Each number is 128 + 32 x the weight over its row's rms, rounded and kept within 0 to 255. Layers, rows and columns count from 0. Numbers have three digits each. The size before them is the row's rms in percent of the matrix's.

# up: layer 6 MLP up, 512x128, rms 0.128, rows 20-103, columns 32-63
# down: layer 6 MLP down (transposed), 512x128, rms 0.13, rows 20-103, columns 32-63
up20 099:134096087100154106105154165096208085208152158103125168128121129145175160106084115142185104146141
down20 100:083142118103129147144103097132104124126142110102106134158161126135117095145177160137083146169110
up21 087:137081129158123135053132232138180086163134059149097145101188138108204080086098155129140094112096
down21 080:173119126116114100142243106122073138084138192067150125130113137190140151177126100083130119137128
up22 095:136155103090127085111134119137132084156131103132186136146061172125142111090046113177157129173132
down22 109:176120134103156145104148121150122072151107129134104111141097160163158160152110105176167122101148
up23 098:127173075118129139145124166129125086169042079139134122127116191094171118149099139150089085166164
down23 092:191117110133121095120134102091092137143137135136062076123169155125153213087122143090184112145146
up24 094:108218144114153126152154114159122192100155143151168077127134084136103082140091134141142098079086
down24 095:161115140118138125103139134121108093084128154141074159125156095143182112167096114088123085123140
up25 099:153152174153119091072136072118187133149087154129100092149090173141158114108105180073113122098127
down25 102:125103122127036145136204165133094144110219142114146089075140111122104124141162120163131081173106
up26 095:146132125128094155121152135161159144150115144134132158123142086123197076056143153128107142101105
down26 087:119120098135043110174175097186104129097126144112176120215125143120148029160155084163090145137067
up27 096:129113107104204120132124163153175106182084124127088169086101143172094143127168122138106143069145
down27 087:195181105169149117112113102133110091080123135110145109141160116132207106095154129196176148127140
up28 107:154179108161166167101112135086147107181164126150107179145111072106155124126101030119118126171123
down28 106:168126117060109131098077153099098093057143135131156137210200150115173172129122129111164110086192
up29 085:145122099096142138115167026147112158118102069097147191110108163155098125142134147167109178119123
down29 088:034144153096058154121166197157129140106141161133090120128127103166118094147181134123096135146059
up30 096:150149118189149145104169102127080124135121136101137153144163134125159180093037121125121088164138
down30 100:096104081134103122145073154107112158124106155063129134130113123107127138127135152060154112140108
up31 101:141186073085098093086191127106167076185157160110137174167111109099117153149065093105159149131132
down31 107:130088100123163086125069153157124170125123152090122135119090152120131143104195187113115109112142
up32 106:163157151096168120212142088102120082114172119205067167153132136132173096100173086132129098081165
down32 109:017118125182110084094075108110128111129078120134192106112160129140169125098153110144100198156109
up33 098:125088100086151104151137135218131145143048134122081111107119156179128121143145109157126133075121
down33 092:181147083175167082163163178147144104121165091138086135119174140132152109170091109158099107136126
up34 109:174129130186131144096148134179112108135088118132142130080113077096156111191079135145141134164129
down34 111:225129143173119163120107099153164132169169110073142173142106057158129151097095160092128158078158
up35 105:149089086122158122150132185181160159148116097132139104107100143110125166132078095127143080097095
down35 111:002169128171118136094110135185165093134163106134140108118162126116108135078175114115145076111141
up36 089:128206160159111068112116114113112092159117111174139148191104095114171117112072129131154121194167
down36 088:112083096143136146110207147129173112147161183092159179147143109131129115151126096098121124147131
up37 121:161141136132120078124173062123105116096137127152154126148120166125069130150122149164077094124155
down37 129:167144174198124091135166141127120142133139162086151116065125096042147128138139142201110134105123
up38 105:128165123124122163083130182147109151195115081174161112160122077136128125152130177164085085136109
down38 098:168137157081128117120066151146113131139090144153083168107107131185083103122093049138134136161203
up39 110:139127147180165123072121098189089141125119075121134098102130143149150101163121063119053138133104
down39 123:084132174143142204073134112113109098057148070113107108113132106144105101126146133128122068161134
up40 096:121100089163090133124143101106134165102160156154143177094159136138075128150112158151096072087136
down40 091:070136191100138131212105111182141128073125169116097134097125064095121097136098150129132147124096
up41 093:145084161160159080135146138098163118138078095157107182079099175136182096147086184119163131066122
down41 085:123161127097069095087148140151121133106155151136157193121178079165135123138110106136141136165175
up42 095:107182117155108137097123154136137114121096159158158144099050056140135092107111133208131139111110
down42 096:000116085141161123149088134141145114149173143096157147118161183126195137100156127141147128161104
up43 115:140143156112159052099156191141183140131118156132125163156152141132066107104190126141147139109164
down43 129:193160165135102085128110125083146148181130144077154171156126157179087148092145071171124131141117
up44 096:147075113107085155119122077145076127159110121156120099118103144120122125141142157109098161098123
down44 092:159141151123109138130212122131161166149130130184139097149144114089171134181184098103151108142241
up45 098:174129082123125113144130104078109127125076069096132133110124111145116087124103079140117153158097
down45 083:182051097063117123144137114144157151073148141126106133152129170105107109145121116095107117111121
up46 101:137102061082195083144150095178145145170127119110132120076120120139129069113130148118135096130117
down46 109:073131132141139130141064141109154158194118117158151161083150100167167120092136166125159140164130
up47 103:143159182155146120163135102147172178217098117169103093096082138112151142147102124153105138117164
down47 098:042098143112154071172127148148149249122175157173081119180196111144073141066129121160129119136155
up48 097:146144132145103141157148136091132137080112125143112120099158161071147162090062060186118111196193
down48 100:180122152186136186116093184166098138095089138135106128111106138134140122119089107202079117105114
up49 103:144114129128120085122146115145130147159128114167173146097094095119153155164154151097090136099154
down49 101:103166127160122094108095165165115131151165157133129179082130137146061108155135188120083108124121
up50 102:168198094116192110117165092182108115130089226115168113131105199092087154164105111108061152096140
down50 098:115190126127060145108129138142116105080112108102154138101085146107153143084100203135142126172130
up51 102:137109098091102175159145168174109120168076108110112130136089201122161109128122121121155120106189
down51 099:137194098087106124104125119132090135158150160112169107133155124134141207096179155115100135097102
up52 106:172142041123134078139146155073085073112100133118117196124135108146115109148164126107172122165160
down52 107:137134150149100101138173135145084115123110141138106108147137216146143102103139089099097135119175
up53 103:146177154107106084211166085116083154082144094137153090121128117157063036133145144190079148088140
down53 107:114116154104088150148204126096116117079152115126174027131066098121117168132088191157081108123149
up54 098:145173104000098118116160110176142089119135147143099122129149120178094157132180098158096138122141
down54 095:143103107079155139149134114119070172130195094122167170103116156134140199122098155147141148112089
up55 107:132119130126196118021141154167127092145130137147078154137147154160138131144129091101120119156164
down55 098:042126147190101120138103126119056187141171120121137097122123093137105135177136168134110095122100
up56 091:150087172136153188091138148131185092142129113112163085149116106119132078098110152154135112107131
down56 083:207145115106110153125104147129126109108175094051139092174094129149065165166105106126174137123106
up57 102:129111090151112124108147142165122145163136118122099058098124074157127090075133097144098179115184
down57 111:119159133147113086168181122088158119120085114102117163162096167131140116109088096101119167126092
up58 086:141141136141116134140130050147189140146121078124103163168107071108162108106138121134114103117144
down58 086:065111095111094078156186142117105120102127148187150131135127087113111136141215116068112151150156
up59 088:186141106093109116065128101079129123139148119171142226103106080180091054156137104158112142116126
down59 083:221102163180112131219127154135105160127111197148117060147099176126128140093099091106115103100126
up60 090:146147156129122061099133115124171136105094103146104168110164088139096114112172098162115183126103
down60 088:169127185106106132149190126171111190124135194199122075190105145124119119106150122167101124099071
up61 088:159109133087095133105153141102115131169149078092154162163152163112144115152141112135145142089165
down61 083:136179171136104151083111089099087117146107095171109093127104109137082132131147125137110125144129
up62 090:142117140082145097102121200159105163161100097131158086118116101147138100148149125098094097081130
down62 084:206181170165099082123078090142124150105128137138084146153156143102086146185132080134107113141127
up63 095:139142121093126149112172096150067159153002117146152101172118181112082161097128095102097118137168
down63 093:158091155129155095144139101179138164145118112128083136127142153087115126177154077123110116117118
up64 095:127113087096127126125158172128119097172162107130145145159136111156143150126118124093092072098163
down64 093:195147113151076112162201162092111113074150132096189099121192123127157103147114144092204134152081
up65 106:135108157114140115116155129102095109150149124137145098153134148102174176121098157124158111072108
down65 100:189112119153143088177136148148126114092099132079076112140163116159148090111142148131092060116147
up66 098:166169098094187152136201111134136071152115147091177102151120129139047106091167178110142047178168
down66 102:158148082152083159186149122055150139086197130121087132179109082152127125083152168168117136087080
up67 101:174119031145087106159138136133174127125164083151112196129117112128112082145069052176072081114153
down67 096:146167141157140114082106067110093093149128191177161106118152181145113143133150152115143135148094
up68 087:174101133151191096157121125207194108146115134132116079109059115126150087146105105137130079174111
down68 086:092078092147153143154103081101103150113137108133169169137143085121089126125201192120133148138117
up69 114:170105123110134094041164122117121129091195120179144193162138083108127130049137069092149168135098
down69 116:183072179143162142079150114121086098120166137158119186135146093083167119139178106132178177119135
up70 118:173107066133207108094178148134120111159080144143146161122161170125067103158156118109156123095123
down70 148:179151062101124129176137155128148127131101127112145118109077109110154087120129168137096044158139
up71 094:104208120147159156126138127110163157137127096179150125147080102104151110051098103122116164120189
down71 087:115092112115167078112138142174131158113151143146104130140110136128101108139092161100017117089104
up72 091:192117167125096118068115067154084109132083139159116101144044143169083128099174097130102177171131
down72 092:158122161151131175091146129127134122107095151178134132116179161132123077128134055142172090195111
up73 106:137145119138102119128161058121136151154109079132132187116118059130132121085119181140182089122109
down73 100:091106122157170110118065110167125131150153092144120149140108148121122113185129123098135132139140
up74 097:122132144047113112129125137148145115186084123114073195145131118102062130130166074109098131131180
down74 094:119135169129102093146200120108133148089114101158144087151088113093109160133134154111120118113172
up75 107:154163098136148107144117118149106215122090154178129122060120060125109114160107072176087149133115
down75 122:193109102171131091142217135135145159095084150120122098135134101131128115116119105135100139196109
up76 103:132147156129164103213131067176059142105087085168147099094125174146179111175133182182109116131134
down76 104:091083144155106157060061133102140049114141105096141092149135117118094148141135169127116104070154
up77 086:153127085147121116085117195094130125183106105121113099153133171154133097112120160091136077212117
down77 088:075113162128054100156213114153122132155180134125138099114150111094135135123141129164129170136155
up78 090:115189176076136136166084121147133097143100074149113159087125129150061122158118140128108078135159
down78 082:185132130197085119100207144129178126151179108119123136161149101105103138106126090094115131101119
up79 107:158127087163110085158180055196120150127124109117165094102126091089098095084165151163174154119117
down79 095:101204159101122138078127162126163162161064118144110085115096118162102125083151132093159147129183
up80 114:150115073124129113171158150108145073205092151096113166094119086132139108149151073169136177133184
down80 120:031133112140116144098147161088128076110122174110160139102123103128134106208126126134135103160118
up81 099:146107100123135067183121121127181166107133164156093081080158158157159047188079141127114091075188
down81 093:173122146153098111095185140159150095133127173180193128103139119092109107096156102125154130097139
up82 111:128161153092163144098144101119177130153122136150094103142170116133170110133061151122175118090159
down82 106:107118131109165134118153113092126078102148108123124191152098157069108134123128134144108129124134
up83 102:124152117142140163116154115104088089145130125144139165156146099185081127085102168170052086102113
down83 107:014093114126130148164116119096114159150094126114134101126116159150151088171139121145150135133164
up84 096:147152085086161179197137140126094071121129157109162072217099147169104122143145144082165131074126
down84 089:152173100099152114082068123180172116148126073143105150144161113101208115175129149172117112104176
up85 090:140132131135155173123163108117106131149116087118121181193150153102108136128074076103107109078128
down85 088:134126157133112110141143157182072171154105142070094094144157099171162118114096094195117173105093
up86 104:133165092139073116120155137105101145114148133141126166168160137140135124164126077118134065100149
down86 100:168068171119159129107187105130124153117186148166108112091173169138139093104102136130090115096138
up87 093:099178169110168119133140114125154105149159136178131124164133126102110177097125159164162114127140
down87 095:000077077138136111123115125142132149109102145135154139112126133128166089147105137132101145144100
up88 076:152065139125127091112155138151126100144135097081146149166077084134115150072100153118132138144108
down88 069:176175091162117122100102156133132155116139163177116151071128104101113100160143087108148155134157
up89 091:123100169119166106145133155106129109151129153153086170149092137075101087147081128160173111161085
down89 086:174109110131121119159104147167113064110116129167081094197202112102202088124132152120109122163157
up90 096:176114148108196067133108083125183106130127106124118143177176132085087102134167070167136155135127
down90 101:129126145156068151158126149114125122105128117151167174080140172088120105099192146128098142188095
up91 101:135136138143174174113160133118131122165176050103123112124157134149151141154097107106164144171124
down91 095:049081116102122154129100147139124137121143133092106101126094096112139148078123149120075097130146
up92 112:168112066098137071170187166133158098132164162116101131164102131139107126106101100167101111121172
down92 114:205120155104102117146142127148094145147126117093109136150139126152126132126107089085168166142078
up93 105:096154131151146117166146157196110123154091102128100137041128122136129101135127073156100158132154
down93 106:178173122176145168092132107077133131112112110133159115152084101173180115106108159122122108092080
up94 103:151116093165189116143232080184125130184105088111148090092116158127099150097136148157147038152140
down94 105:176061169109095144125102110090114149162114141107140138170144090111154136130106127130126099066158
up95 092:113200126094157153152144081081125129097147157180160123063093119101141130176122162167080127164120
down95 093:058112122112143055089065119168147141138155048131141130094132134151169109120120127115151140134129
up96 090:146128103141103109110127109159092150085138097176124071134139119102113123149134150115169170040109
down96 085:113123077139150159113103130104063049102173117082151130103142169120153130143115095156115083131132
up97 102:144075126136150072103136105125139160116160111123171138089123062149156084093157079078143127118108
down97 099:096189205130119139132160120201141131171142119122124165159171093092119123152118119111096129135092
up98 102:136143066181150106087153107125133133159095118148101084155086194154144117111093151144091108094157
down98 099:118107101139136115116134140147109118124121083120130129142110179146143144172153066112083145202118
up99 101:153090092062093112049138141165154146100130139144149145124188128112093139146097122095145052093158
down99 102:118139137128118137099066159074063092104144123091063120131158106132138127117106105148168096107138
up100 106:145157149111106039093149096119140188072153100160128107125170100110116124110100121089116108127172
down100 105:193126070160094114115141166158147076171109125076145159144121179101116116179137133183158084149139
up101 102:175164131137123145142146184088136103154101098083148107176071128076108109098073135164167128121110
down101 096:182162140160083100099100154084081157122138140110145158122180170160161119147070047115173122143072
up102 100:169154095106086122127162157171192112171098084098135166139068114084133079084109115100180095074131
down102 107:094135110108156115192042091139107132176113080079129119147075141100114067093141110135108137158140
up103 100:114076135124107096129130101159164154108132102144094075058145177110133143123108132146089215129155
down103 100:216166130150099122063126134100107098117160098069143165150089099150131129079076117134145150121119